config.yaml
num_hidden_layers: 23
hidden_size: 256
num_attention_heads: 4
num_key_value_heads: 4
head_dim: 64
intermediate_size: 1024
vocab_size: 512
hidden_act: "relu"
norm: "layernorm"
norm_place: "pre"
norm_eps: 1e-05
positions: "learned"
qk_norm: false
attn_scale: 0.125
bias: "qkv"
tie_word_embeddings: true
parallel_block: false
init: "normal"
init_std_qkv: 0.0236
init_std_o: 0.0236
init_std_up: 0.0236
init_std_down: 0.0236
optimizer: "soap_variant"
learning_rate: 0.00501
beta1: 0.95
beta2: 0.98
weight_decay: 0.086
lr_head: 0.00779
max_grad_norm: 1.0
warmup_steps: 200
schedule: "wsd"
decay_fraction: 0.901
decay_shape: "linear"
final_lr_fraction: 0.0
batch_tokens: 131072
max_seq_len: 512
doc_mask: true
train_tokens: 508300000
max_steps: 3879
dataset: "wikipedia_en"
Each number is 50 + 12 x the weight over its row's rms, rounded and kept within 0 to 99. Layers, rows and columns count from 0. The size before them is the row's rms in percent of the matrix's.

# layer 5 MLP up, 1024x256, rms 0.153, rows 0-213, columns 96-127
104:47 62 49 45 62 64 52 45 84 56 57 63 47 40 60 58 61 42 46 69 60 41 58 54 68 45 57 70 68 58 73 54
100:54 37 61 40 67 35 59 49 57 41 21 53 63 53 43 50 66 56 31 48 53 53 49 53 71 51 47 48 24 47 43 59
096:35 42 56 25 48 51 45 55 64 53 47 52 51 44 63 47 67 46 35 57 57 49 41 51 60 56 40 45 39 64 69 67
097:43 39 62 44 53 49 66 57 34 46 58 71 53 51 48 56 45 26 60 34 37 40 48 66 28 30 44 41 63 51 59 57
101:39 54 56 45 65 32 54 52 48 55 57 39 50 43 38 41 79 60 44 50 51 65 73 40 46 49 41 60 60 51 35 58
087:37 68 51 47 36 78 57 57 24 30 70 48 61 47 27 50 42 55 25 63 65 70 46 46 30 65 40 77 51 64 48 36
096:58 25 42 36 70 46 40 41 64 49 36 39 62 48 52 34 46 58 50 47 49 36 47 52 54 53 44 37 37 50 69 49
090:23 51 47 51 38 71 37 37 58 52 39 57 42 51 30 46 49 49 53 67 35 52 41 57 64 69 49 51 62 41 34 61
096:51 45 73 37 50 63 42 61 37 54 72 79 49 52 42 46 32 59 38 59 34 40 47 57 50 45 64 52 64 49 65 38
103:48 46 76 41 44 54 36 48 48 40 64 53 39 52 56 67 57 41 58 44 26 44 36 58 49 57 32 32 56 60 42 64
097:52 34 38 50 56 53 57 43 68 49 60 57 37 40 11 40 61 54 62 48 54 66 36 36 46 44 58 48 49 54 80 33
094:47 67 53 42 34 19 39 57 80 47 69 55 40 37 46 39 49 26 45 53 73 60 48 49 35 45 35 39 63 32 44 62
099:59 42 36 57 43 38 61 52 54 68 52 65 40 74 32 51 12 46 56 44 43 66 40 53 42 36 41 47 45 35 27 71
101:52 46 64 55 57 59 43 34 62 46 56 48 53 36 44 38 28 44 55 44 44 61 66 70 47 44 39 71 46 62 60 24
098:32 58 44 59 53 40 43 63 21 51 57 39 52 67 48 43 47 72 43 53 54 55 53 50 56 45 59 72 22 37 60 44
090:53 65 80 52 66 29 37 48 64 47 50 48 48 42 51 60 28 60 44 47 32 62 49 39 42 83 50 41 47 21 62 67
101:34 42 56 47 54 43 60 39 63 39 49 40 77 64 46 64 56 54 37 58 31 48 55 40 58 44 21 42 66 38 44 68
089:42 46 57 54 53 65 55 51 63 38 48 73 64 53 41 57 54 62 48 52 33 64 51 52 51 45 35 62 76 45 65 32
103:51 56 51 56 88 46 43 32 49 54 52 47 47 44 66 63 46 51 21 50 57 51 48 33 54 45 45 67 60 57 39 64
104:67 59 31 75 71 50 39 56 25 53 48 53 52 53 39 60 62 30 61 54 77 31 70 39 64 52 41 72 59 42 61 47
103:45 64 63 38 41 40 50 46 47 67 41 46 28 76 74 52 57 43 45 60 68 53 38 48 28 49 43 42 51 39 44 51
104:44 56 46 70 57 61 52 22 34 41 40 40 64 51 36 51 48 34 36 65 34 31 37 59 80 42 37 57 37 45 38 49
097:48 45 64 74 46 52 57 37 38 64 51 44 31 44 49 54 53 70 55 46 53 37 42 46 65 47 40 39 56 57 60 77
094:36 58 39 61 59 38 47 55 57 65 45 50 32 66 64 49 53 35 38 37 54 64 37 40 51 57 43 74 48 38 55 50
100:67 46 30 51 42 62 38 53 38 59 69 39 41 54 50 63 35 47 37 45 46 32 57 34 75 47 48 35 25 43 61 72
069:41 65 34 42 59 36 56 61 48 64 41 74 47 17 61 50 73 47 35 46 53 52 48 38 72 55 73 52 72 31 66 52
107:28 24 33 50 56 68 65 57 44 49 31 30 47 55 46 44 32 46 55 54 17 31 44 43 48 26 24 56 51 67 55 42
102:36 38 54 48 19 41 72 53 45 33 65 51 54 39 46 57 45 55 60 30 47 35 51 24 65 55 59 57 43 69 37 49
099:45 45 40 43 63 59 61 57 33 53 57 55 49 50 41 36 52 61 57 66 66 67 60 51 58 58 36 73 50 70 41 37
091:28 54 51 60 37 58 57 59 48 53 54 54 34 54 30 55 32 57 51 29 65 60 41 48 64 63 63 39 28 36 54 48
094:54 53 70 55 65 27 60 62 59 51 40 54 47 57 26 36 51 48 45 44 53 35 28 59 45 37 54 52 25 43 66 91
102:62 52 49 48 45 42 65 27 46 68 56 69 60 49 65 51 57 66 46 46 50 66 74 42 81 41 36 51 57 33 52 21
106:54 41 57 67 62 66 56 56 48 44 53 41 85 54 68 41 61 36 35 35 50 58 78 37 31 34 48 55 36 47 72 45
103:35 48 32 36 49 58 30 53 42 47 41 47 45 38 46 54 57 52 45 45 51 38 54 20 44 38 49 47 60 44 53 43
099:55 39 94 47 43 42 33 53 55 50 53 27 49 46 44 54 66 48 36 40 37 49 69 44 58 55 56 51 45 51 66 74
106:31 51 32 53 28 68 55 37 53 44 66 62 72 29 53 51 51 56 70 54 42 62 80 45 64 22 51 30 35 60 54 49
098:39 39 56 35 49 31 45 64 39 41 53 48 55 64 30 49 54 38 77 46 26 34 63 55 69 54 66 50 79 58 72 46
107:29 36 62 30 71 69 26 59 49 40 45 40 55 49 47 48 67 64 46 68 38 44 42 51 60 33 38 72 31 51 64 57
094:39 57 51 65 52 36 58 42 57 52 69 57 55 32 38 47 49 38 62 56 57 32 42 51 27 64 31 26 54 45 34 29
107:30 60 36 45 70 36 46 53 49 30 50 43 49 36 53 46 43 55 57 32 43 73 43 79 51 54 38 25 41 51 19 60
092:34 41 34 38 49 38 31 39 24 56 34 62 52 63 38 64 55 53 52 33 54 33 29 57 45 50 50 66 36 23 35 49
097:34 36 56 72 44 41 52 44 46 52 87 57 65 52 50 43 48 57 43 31 50 64 43 61 60 52 61 56 53 61 60 50
094:40 37 72 29 43 33 60 40 50 40 36 44 60 46 58 51 43 60 50 44 43 44 55 61 59 41 58 42 63 41 37 52
107:51 31 82 22 60 68 41 47 54 22 52 66 61 57 55 52 61 60 45 61 64 55 50 62 62 43 47 49 53 47 58 50
095:44 40 72 74 52 57 87 45 50 50 70 58 50 43 52 49 38 49 21 39 41 70 45 49 57 53 50 51 42 38 29 57
098:37 74 40 60 29 42 37 29 64 57 36 46 71 55 53 46 56 62 65 41 69 48 47 59 48 46 42 43 44 65 62 62
090:54 34 72 22 42 40 46 55 65 68 52 62 41 69 27 75 47 59 25 57 31 36 58 45 56 51 46 42 36 49 46 52
089:51 60 53 64 46 35 64 63 41 50 61 58 56 43 58 65 45 43 36 48 38 29 47 55 54 31 55 76 62 75 59 50
103:61 59 41 57 55 64 48 70 64 67 60 41 62 47 34 45 66 54 44 41 36 51 54 63 70 64 40 56 56 62 50 47
094:66 30 46 47 41 42 35 55 53 51 77 33 31 59 41 54 48 35 54 62 52 53 45 58 54 75 60 44 38 67 47 75
103:48 52 44 59 56 63 47 58 75 41 52 46 45 37 34 73 58 55 66 47 52 45 70 30 65 52 43 57 42 47 53 53
106:40 61 45 83 75 62 44 41 42 39 67 51 61 29 48 39 48 71 54 37 37 54 49 31 64 57 42 46 54 52 45 72
097:58 32 38 49 69 40 43 46 77 56 36 63 78 56 65 49 51 62 64 32 31 29 39 40 60 40 35 50 58 51 59 69
100:45 62 42 66 65 43 49 51 61 51 51 52 41 57 45 29 60 47 49 42 48 56 53 36 56 46 38 13 65 61 51 68
102:41 61 45 71 55 29 56 42 46 64 56 54 44 60 33 49 61 45 39 40 48 31 53 48 64 39 61 69 38 67 52 54
101:47 70 43 62 58 47 54 51 36 24 73 55 56 49 45 49 58 43 74 38 62 45 55 69 62 37 35 56 55 48 43 70
095:48 49 70 39 58 51 51 57 48 60 56 57 66 58 70 37 27 53 38 63 62 38 82 59 54 65 28 46 49 45 54 48
100:65 58 18 52 32 69 43 51 42 46 69 54 45 34 45 63 49 50 45 57 53 60 51 64 69 42 63 48 45 52 51 37
103:30 42 67 56 59 63 46 36 40 57 49 55 58 47 44 46 65 38 52 55 50 45 73 59 54 61 30 60 59 56 74 74
101:32 51 59 39 35 53 45 36 41 48 45 30 37 35 34 62 57 56 47 66 46 53 48 49 27 32 56 46 57 50 74 63
104:70 61 46 52 52 60 53 66 44 44 47 40 70 57 51 46 56 57 37 42 62 31 57 48 19 62 43 68 60 47 57 52
100:33 24 48 55 47 51 30 59 39 53 50 62 38 69 51 77 43 53 22 29 41 58 61 35 49 42 55 70 46 48 53 50
105:42 50 53 59 39 69 45 54 49 55 33 55 52 44 32 52 42 41 57 56 49 59 54 63 54 56 54 62 46 46 53 62
103:26 53 38 74 39 64 41 53 61 52 49 60 59 17 46 59 45 61 65 42 46 47 53 21 65 66 60 59 37 58 69 38
110:41 54 70 72 47 55 63 43 42 50 61 59 60 47 54 39 66 37 40 40 60 62 56 41 39 49 46 44 65 46 45 57
100:44 53 48 55 21 60 56 66 68 42 45 51 57 48 63 69 54 53 48 39 46 69 54 40 59 55 40 58 61 58 61 69
099:67 28 36 56 62 57 47 54 37 52 48 70 51 51 57 59 65 49 62 57 31 65 58 42 41 44 26 59 58 48 42 35
105:78 35 51 39 30 38 51 25 63 53 54 62 49 40 44 49 51 38 43 48 61 64 59 52 43 35 53 61 34 51 39 48
099:50 48 58 57 53 42 61 67 66 47 53 55 47 57 58 64 75 35 45 38 34 60 60 47 37 40 54 52 44 44 55 39
098:48 57 56 83 58 36 52 42 51 39 55 35 73 55 40 52 41 51 41 38 64 66 48 66 53 26 42 44 54 56 36 52
141:61 44 34 30 45 50 49 43 57 25 52 44 47 37 17 23 54 71 48 40 46 48 56 48 72 48 62 57 35 58 58 54
102:46 46 32 59 49 46 33 23 37 72 83 71 65 60 56 57 40 68 33 39 57 47 43 56 61 65 54 52 61 31 44 44
099:35 53 54 55 57 57 62 48 80 63 55 61 51 32 44 44 59 33 33 57 29 41 35 37 42 43 44 49 47 54 64 59
086:43 56 41 51 89 46 43 45 48 50 44 42 62 64 46 54 37 52 56 55 35 48 33 49 83 59 44 62 31 48 41 66
091:38 76 57 41 67 34 61 47 49 30 44 62 61 61 47 47 67 31 22 51 46 69 45 41 81 52 46 55 43 41 32 76
105:34 49 56 63 33 42 68 50 42 59 35 49 51 54 55 49 44 54 37 41 39 23 22 50 61 65 70 48 54 38 45 51
102:37 44 51 44 57 67 49 49 59 31 30 64 47 29 56 66 59 51 63 46 34 31 47 55 28 50 77 40 25 56 54 71
096:78 42 62 46 51 53 44 40 66 32 70 41 56 48 30 44 37 28 41 47 39 54 57 42 62 22 48 54 61 54 38 58
098:48 45 68 54 46 36 47 24 41 60 72 49 38 35 38 83 63 70 46 60 32 69 50 53 52 43 47 66 50 58 51 64
100:44 42 29 57 51 64 68 55 56 65 67 50 66 51 64 27 61 44 48 57 44 54 56 48 56 41 40 45 65 57 69 48
083:71 53 60 60 45 58 65 46 64 59 53 41 32 30 44 46 43 35 44 50 77 57 50 47 41 41 92 67 64 64 47 25
089:54 55 46 58 38 50 48 47 64 49 25 55 43 56 38 63 41 42 42 64 31 55 32 70 47 48 29 45 46 45 49 54
098:43 40 38 52 67 46 43 54 58 60 42 57 49 44 44 64 60 69 62 53 43 53 59 58 51 49 22 38 55 59 73 62
095:45 63 35 60 49 31 44 33 46 59 59 45 65 68 31 39 41 62 56 63 63 48 33 62 60 50 67 49 50 43 42 56
101:63 41 42 34 58 58 46 48 25 41 33 64 50 40 47 50 48 55 42 60 72 31 77 60 52 36 55 55 48 38 54 57
099:48 60 65 52 63 60 49 39 51 70 63 57 31 57 42 66 54 52 35 64 39 33 43 36 61 73 53 46 60 58 34 51
099:31 41 59 66 46 51 62 55 48 42 37 51 39 74 60 48 51 63 30 54 42 45 13 65 50 60 39 69 55 51 33 54
089:45 38 43 48 54 47 51 46 37 47 50 42 66 47 51 61 24 36 56 39 43 54 39 65 44 40 44 47 52 65 51 45
097:42 16 45 48 46 38 62 57 51 42 62 29 34 62 43 45 47 32 46 34 50 50 68 44 56 39 34 48 47 55 41 57
097:29 47 31 66 38 36 56 59 38 39 53 42 48 59 32 60 64 79 47 62 30 58 50 54 42 50 46 42 55 53 64 47
079:44 31 51 45 49 58 63 35 44 59 52 42 43 35 47 45 44 43 55 44 60 39 57 51 38 42 64 48 79 53 38 54
115:57 45 54 57 75 54 60 49 77 60 49 68 60 53 59 42 40 42 55 46 46 39 55 44 58 38 54 36 53 48 58 57
103:61 21 64 59 21 69 49 51 61 48 44 48 66 55 40 53 42 54 59 32 43 48 32 56 57 58 57 45 66 74 62 26
097:52 36 52 47 43 38 46 15 31 56 69 60 64 61 55 56 36 44 57 58 42 84 57 40 57 46 71 56 73 37 45 65
102:46 45 60 27 48 47 42 62 52 46 55 58 44 58 57 65 60 58 37 42 37 36 40 51 63 54 67 41 63 56 58 54
095:55 39 31 54 47 25 49 62 56 50 40 47 49 48 62 28 42 52 36 46 46 60 48 46 21 67 33 55 68 39 68 53
091:46 39 35 26 50 58 56 52 55 50 61 32 53 48 46 43 42 53 49 68 65 30 57 51 69 50 37 56 44 53 28 58
082:40 54 65 29 48 41 56 51 35 42 57 49 46 43 25 40 49 48 59 56 25 39 73 59 53 39 50 66 49 53 40 54
129:23 69 45 61 56 35 60 51 54 58 26 50 75 51 34 33 57 54 43 63 36 49 58 47 76 56 52 40 48 31 42 51
096:40 51 52 35 36 47 48 60 51 56 59 54 46 64 55 59 69 38 56 49 83 53 66 45 34 69 55 47 59 46 41 59
095:40 10 28 28 67 52 55 67 66 48 50 52 37 27 42 59 61 51 38 66 57 50 65 26 52 50 31 39 41 22 61 52
102:48 49 29 70 59 33 22 49 42 46 73 64 42 48 62 41 38 57 53 26 51 46 51 45 50 59 57 65 51 36 42 45
103:33 44 31 77 42 68 45 39 60 46 35 76 53 59 56 53 46 49 67 65 33 45 47 43 62 33 71 67 46 33 51 66
107:55 32 42 66 51 49 38 42 53 56 60 47 75 61 33 51 40 82 61 52 65 17 62 51 53 52 41 31 61 47 41 55
111:45 41 55 46 77 62 74 35 48 66 49 30 47 61 42 40 49 65 42 55 55 40 45 58 57 59 42 47 41 59 57 36
090:41 54 70 51 67 40 48 46 77 52 23 34 62 54 32 57 47 44 49 46 77 46 49 48 70 57 52 59 60 57 58 45
096:54 65 80 47 62 52 46 51 52 56 46 34 49 58 61 35 51 50 35 34 64 38 53 52 71 50 57 42 65 41 43 32
096:30 50 47 64 40 53 52 54 65 33 66 37 58 41 58 65 47 43 55 41 60 51 65 43 81 41 45 46 49 30 43 48
104:72 56 50 56 56 35 61 55 51 33 64 53 63 52 48 48 33 31 69 69 22 69 38 58 65 34 56 69 55 45 64 51
099:61 31 54 29 34 67 40 68 45 41 59 58 65 69 50 53 46 37 49 44 33 56 41 24 79 63 47 37 56 33 40 64
101:44 44 62 66 65 50 73 45 35 52 54 49 76 50 47 57 51 61 45 45 50 65 62 54 49 38 63 54 65 53 40 49
094:45 43 50 60 30 39 28 67 24 45 60 40 50 47 22 67 47 43 59 47 30 56 67 34 54 50 42 47 64 35 50 50
093:42 54 37 43 61 55 57 26 44 74 44 36 51 53 46 47 61 43 43 61 57 73 40 47 70 64 43 56 40 64 58 47
096:48 50 59 48 36 67 35 69 57 79 57 58 82 72 46 47 57 56 42 40 53 48 33 40 48 19 64 62 40 60 51 58
094:42 35 61 50 58 57 33 26 34 38 70 46 43 39 59 39 58 41 55 39 38 39 61 36 60 45 64 74 57 48 60 58
098:42 67 56 41 53 64 38 33 64 50 38 62 81 58 41 78 35 45 49 30 60 23 52 35 54 46 61 63 33 55 75 39
085:44 50 59 59 44 55 74 37 70 59 48 52 58 61 46 53 16 36 62 58 61 46 52 51 52 44 51 50 63 55 71 56
095:62 36 56 67 53 57 52 61 35 49 47 46 61 55 52 48 47 27 56 37 29 53 75 42 32 42 50 53 42 51 36 56
119:52 49 76 57 36 46 37 47 46 39 59 61 62 53 37 43 59 35 67 51 49 75 64 65 62 27 46 43 66 31 29 27
108:39 41 29 72 63 26 31 38 41 48 51 44 55 45 37 48 62 49 52 19 58 34 69 52 43 51 51 41 48 22 43 45
107:35 41 47 38 59 71 65 34 67 58 48 28 28 43 50 39 58 58 68 48 76 45 27 59 50 51 44 72 75 30 69 63
100:46 53 50 51 55 36 53 41 35 44 70 67 52 53 41 37 60 49 29 73 50 58 53 53 53 48 47 54 51 57 59 43
104:42 45 52 64 33 51 40 31 58 54 40 55 46 49 54 70 46 50 42 58 65 70 48 27 44 58 48 63 52 51 64 61
104:54 50 66 55 59 65 51 73 12 46 57 71 64 62 41 40 52 44 49 38 50 30 62 43 55 73 17 61 36 60 32 74
095:55 40 43 53 68 25 61 57 67 60 50 78 24 74 57 49 43 19 43 54 49 53 38 59 41 57 65 29 72 57 49 68
098:65 48 56 61 52 42 41 48 36 43 56 43 55 46 41 42 38 59 40 54 56 42 71 53 60 60 34 62 46 65 41 44
105:45 38 39 59 47 72 51 44 46 55 52 31 75 66 56 57 73 52 51 60 39 46 50 22 49 59 25 38 56 44 57 30
104:34 38 59 58 57 41 40 56 60 36 54 61 69 46 46 66 47 67 60 39 43 34 52 57 35 53 33 56 45 46 43 46
091:30 41 68 42 50 56 55 20 31 40 45 56 51 62 59 62 46 64 46 36 36 52 55 61 51 82 49 40 49 38 51 82
092:41 74 47 56 30 42 23 42 28 51 44 50 27 78 60 42 71 38 45 45 62 54 56 46 40 61 40 43 40 45 55 62
099:28 51 36 41 50 65 35 35 47 67 56 65 87 54 62 49 74 43 33 51 51 40 65 64 52 15 44 61 25 58 19 44
110:54 57 27 39 66 43 46 49 46 53 59 51 46 38 62 51 42 45 65 76 36 44 41 47 55 55 52 67 51 47 65 54
097:50 53 42 49 53 48 51 59 47 46 68 26 54 60 60 35 48 44 71 47 44 67 51 43 57 30 50 62 32 22 53 56
099:41 67 33 56 37 60 63 52 44 47 25 52 56 45 52 31 55 42 37 22 51 60 39 38 51 50 55 68 53 56 42 54
112:40 45 65 69 53 55 49 32 38 49 53 51 52 34 62 80 36 58 41 65 46 42 42 46 54 40 52 63 69 50 51 45
104:33 44 48 50 51 51 49 66 51 53 59 50 57 69 98 24 64 52 60 70 36 54 61 56 52 41 65 61 66 26 61 54
096:40 91 70 49 52 33 48 67 41 42 51 66 49 49 36 43 42 28 43 64 76 53 47 65 73 35 39 59 32 42 35 52
094:58 62 67 51 41 42 55 43 36 46 71 45 50 41 52 45 51 61 44 58 56 61 50 30 53 30 59 43 51 47 55 73
099:43 52 83 62 57 69 54 57 36 60 64 70 59 42 67 44 64 54 30 31 66 64 45 52 52 55 58 48 31 48 56 72
089:30 43 52 27 39 62 60 28 60 59 33 66 51 77 58 60 41 67 51 60 53 57 65 55 51 55 41 27 70 76 33 46
103:48 46 45 51 35 57 36 68 22 48 60 76 36 60 63 54 60 82 64 59 54 40 75 32 64 45 44 56 60 22 47 55
099:30 53 70 31 34 51 60 44 57 49 48 22 59 47 60 52 49 65 56 38 57 37 61 51 65 61 37 53 68 41 34 32
097:46 51 45 19 41 41 47 49 54 45 51 61 45 48 44 66 31 50 51 55 25 61 44 53 72 51 20 40 53 59 58 71
099:39 29 54 39 40 78 58 48 40 42 42 58 74 69 81 42 47 44 65 55 67 42 57 60 71 35 61 65 43 37 52 70
102:59 51 38 37 58 51 43 40 51 76 44 41 38 41 61 50 66 79 57 38 47 42 37 49 33 51 54 71 76 52 58 54
099:29 53 47 57 67 45 56 51 39 43 39 39 58 54 48 66 62 75 46 61 38 52 36 73 49 51 29 51 42 63 53 57
108:57 34 62 39 43 63 75 49 50 62 60 60 43 34 50 70 64 59 58 75 48 46 50 42 41 52 23 45 69 60 45 51
098:54 41 36 58 58 96 47 42 58 56 54 27 43 36 59 43 62 42 50 59 62 68 50 47 69 51 30 31 46 50 63 43
088:44 62 58 46 59 58 56 82 46 50 34 53 54 47 64 52 52 44 52 50 37 44 43 71 27 47 74 45 52 47 43 64
099:66 49 62 41 47 31 36 46 52 51 53 38 65 40 62 54 44 45 35 50 61 57 76 44 83 38 60 56 55 61 52 45
097:49 60 43 68 37 47 65 50 21 63 59 36 62 47 51 50 68 42 69 55 41 53 39 49 58 38 33 58 68 35 50 47
098:43 54 51 50 79 29 15 68 71 69 23 30 73 44 43 48 43 57 60 41 50 59 59 60 57 68 54 34 31 59 32 68
087:44 47 62 35 35 48 37 54 75 56 55 48 44 53 47 44 45 26 44 55 65 43 33 40 43 32 53 55 68 26 39 49
096:52 57 52 28 34 59 44 59 37 65 73 42 61 45 82 60 76 50 29 47 47 30 63 52 68 37 66 33 56 55 42 60
108:45 72 46 55 32 34 44 37 41 59 32 49 53 46 52 42 49 52 39 65 35 38 40 51 21 33 53 65 31 39 43 42
101:19 47 49 44 51 41 39 55 70 58 73 46 61 38 85 53 36 51 57 54 55 67 66 46 64 46 60 51 32 37 56 55
113:58 63 33 39 64 61 55 72 54 58 70 46 77 43 49 49 49 53 51 39 38 49 43 48 55 52 32 66 56 54 43 58
102:36 49 62 66 47 53 60 62 52 47 47 45 68 18 61 34 62 47 47 43 45 56 41 37 54 55 44 56 43 60 58 58
103:49 40 60 53 71 65 23 64 33 54 57 46 39 41 58 46 52 41 72 53 58 57 54 57 44 61 59 63 52 35 63 66
108:57 57 55 34 52 49 52 27 84 35 36 51 58 45 46 42 58 58 50 51 50 55 58 63 56 49 48 53 56 45 41 52
096:54 55 35 40 69 41 39 46 36 56 29 49 44 51 12 30 24 63 65 40 37 50 56 46 51 50 32 32 57 62 75 60
102:65 58 69 78 47 45 67 56 35 53 40 24 70 49 53 54 74 46 44 52 63 50 42 56 72 40 44 45 57 52 54 35
097:64 66 54 59 55 60 60 52 70 59 46 56 54 36 35 34 48 23 34 30 56 46 55 43 67 37 47 32 55 57 33 49
101:52 40 62 43 58 37 42 34 44 44 40 64 49 25 38 62 50 43 65 53 55 43 55 43 45 48 30 71 48 45 62 50
108:54 46 44 43 54 59 36 61 50 25 24 52 61 52 42 48 48 56 28 49 56 57 71 55 48 34 36 48 44 43 59 65
098:49 59 29 55 50 31 47 48 35 52 85 58 50 40 77 51 44 50 46 32 54 57 43 50 57 36 45 76 53 51 34 53
099:55 33 62 33 51 40 30 58 51 55 31 42 55 52 56 50 35 49 39 24 76 53 48 38 60 50 54 60 37 56 58 39
099:61 61 78 52 58 49 66 46 62 23 66 47 73 55 33 38 52 55 49 52 51 40 49 53 62 55 27 68 41 55 35 62
097:44 57 49 46 57 49 44 63 69 44 70 49 54 49 54 46 34 46 51 57 71 61 57 43 55 40 43 39 39 43 56 74
090:56 41 42 59 34 71 56 36 66 61 64 58 32 60 53 72 53 38 57 42 48 48 48 47 43 39 29 54 62 51 29 55
096:57 55 49 56 44 50 35 43 41 37 52 69 60 60 53 30 35 69 43 63 64 39 64 61 52 72 62 38 67 61 68 57
111:35 68 36 49 45 24 72 27 44 64 46 70 27 53 64 44 54 64 46 40 38 43 65 50 42 49 43 23 42 48 61 46
106:42 46 43 60 55 45 47 58 38 55 53 54 48 56 47 39 44 66 24 46 39 38 60 42 56 49 60 78 59 16 38 50
105:65 41 55 34 64 49 67 32 37 57 55 64 36 36 26 52 47 46 30 36 63 57 44 47 43 41 46 42 44 59 45 40
106:42 47 41 51 45 53 33 35 46 18 36 62 62 45 26 48 60 38 61 38 41 60 41 44 58 52 50 40 72 38 56 49
101:60 54 40 50 67 52 43 40 73 18 67 71 40 56 22 31 52 36 58 38 33 35 31 40 73 45 50 54 51 41 55 70
097:38 43 82 49 63 46 42 34 66 67 39 42 64 51 39 60 59 54 68 31 36 44 57 31 57 57 70 56 41 33 38 61
089:47 55 48 60 57 31 45 56 48 38 47 39 50 36 53 40 83 53 49 47 33 51 50 58 40 53 39 52 59 59 79 53
094:44 52 49 34 40 59 45 62 57 47 48 32 33 42 59 54 47 34 66 37 74 50 62 54 46 49 53 39 52 29 55 40
101:44 57 47 44 60 58 40 44 57 52 52 43 42 41 50 47 72 60 66 49 52 52 57 67 61 62 63 56 46 41 53 50
106:37 47 52 47 41 63 47 48 32 64 42 58 70 54 38 27 56 56 44 52 52 69 58 43 51 61 31 62 56 57 40 60
101:35 57 39 58 40 34 33 71 51 42 50 46 50 28 36 28 71 55 46 53 46 18 35 61 70 59 51 54 68 59 64 44
101:48 43 24 50 50 68 48 49 60 26 67 59 67 53 52 37 25 35 44 46 61 63 56 48 59 60 63 67 42 49 62 41
107:37 47 52 51 58 54 49 45 48 59 56 66 26 63 39 53 20 43 67 51 32 50 41 53 57 20 64 44 32 38 44 61
100:43 29 35 36 57 48 69 51 52 51 54 51 64 46 66 53 64 33 38 43 54 56 46 46 70 42 67 36 58 50 40 37
098:26 60 61 33 81 50 40 45 69 49 45 43 73 53 52 52 41 63 50 38 52 62 57 35 64 38 64 45 56 53 54 52
083:50 38 41 33 69 39 60 55 33 52 67 61 63 47 40 71 61 50 43 63 49 63 61 66 44 54 51 35 40 44 48 64
101:52 48 36 52 53 35 59 44 72 52 53 52 77 53 42 58 41 38 73 54 47 20 45 39 43 55 44 36 28 39 39 40
092:33 41 68 34 53 56 40 54 53 41 43 52 37 24 52 56 55 50 59 73 67 43 52 46 69 14 46 51 30 49 37 68
092:41 35 59 53 63 58 70 66 35 43 45 60 52 52 58 40 39 23 68 43 45 46 47 43 74 67 28 57 32 50 68 50
096:57 68 52 56 42 27 66 33 55 60 32 37 49 48 48 59 39 31 67 54 49 32 74 55 47 33 71 49 25 41 63 47
105:28 56 43 44 40 65 55 48 63 57 59 53 33 65 15 65 45 68 66 66 49 58 45 57 43 42 52 36 30 31 29 52
094:84 46 67 36 62 40 45 40 61 42 56 51 55 57 49 43 52 49 47 58 63 59 33 56 37 31 58 60 58 46 62 67
096:46 43 68 33 39 62 52 64 53 43 63 30 38 75 53 42 58 50 53 53 53 50 49 51 50 43 62 52 56 60 44 47
109:45 65 53 35 54 44 46 64 34 51 57 74 41 42 48 65 68 69 38 41 41 46 68 46 43 37 47 39 47 47 43 57
106:38 56 56 55 48 48 56 36 56 40 50 55 47 48 37 46 54 45 51 56 32 77 50 40 78 47 29 74 68 51 51 69
099:54 51 57 63 44 36 48 70 45 32 42 62 60 42 23 57 67 51 43 61 70 36 57 52 56 50 52 49 51 57 60 47
086:54 37 42 23 58 39 51 47 45 55 38 61 38 49 75 47 34 57 38 20 29 55 48 44 47 92 43 40 73 67 70 50
102:52 46 51 60 75 68 38 50 58 49 62 70 43 50 44 64 50 47 35 44 66 50 57 55 54 38 46 39 49 38 55 53
108:54 49 63 47 67 59 57 52 47 65 48 36 55 57 62 58 43 16 41 58 23 43 47 46 56 51 48 57 43 47 53 36
098:50 53 59 45 53 56 38 47 32 56 56 46 52 71 54 36 79 36 33 60 34 51 23 50 75 52 39 51 44 53 40 36
105:60 44 54 50 32 50 58 35 53 42 58 61 48 53 41 58 54 57 55 37 51 49 38 35 37 67 54 29 48 66 54 43
106:37 31 42 63 31 76 40 56 60 58 57 58 58 52 45 39 47 40 62 36 47 61 71 49 30 39 54 60 71 34 57 45
096:46 49 75 55 54 39 42 65 59 56 74 39 49 30 52 36 48 40 43 43 56 57 57 38 59 39 58 40 58 55 66 46
088:49 50 40 58 40 34 58 43 44 53 56 27 50 50 40 41 76 16 66 63 52 43 53 48 66 36 59 34 54 49 48 51
097:76 26 24 55 43 50 55 56 39 53 49 52 55 47 52 50 44 46 49 46 54 66 60 68 54 37 47 49 64 37 29 63
102:52 57 51 57 47 52 39 48 48 47 52 62 55 71 44 57 66 41 56 50 71 60 51 55 65 48 67 69 60 65 60 51
101:47 14 51 60 43 46 62 59 62 24 58 51 59 54 37 71 54 56 52 49 28 60 48 49 55 50 57 50 41 53 44 49
098:26 61 51 73 78 60 67 27 65 60 56 43 45 52 45 50 47 51 42 74 34 69 35 21 60 49 42 60 65 44 42 54
106:22 60 48 46 40 60 51 60 74 61 48 53 50 47 43 51 63 53 59 44 53 47 46 52 47 38 48 43 66 49 50 62
103:68 61 41 51 62 47 48 43 54 45 54 61 22 52 42 45 56 45 52 49 38 36 36 69 45 54 39 49 56 66 60 26
090:39 49 56 67 50 64 33 34 60 56 62 39 44 54 54 37 68 37 48 54 61 52 60 58 42 50 47 30 56 40 41 58
105:42 47 51 47 45 51 59 45 34 50 43 65 59 67 45 45 65 87 62 32 31 69 38 35 44 65 57 75 54 52 41 59
106:40 41 54 34 44 60 60 48 54 22 75 47 58 50 42 50 50 46 54 27 62 39 34 43 66 49 39 51 65 68 33 43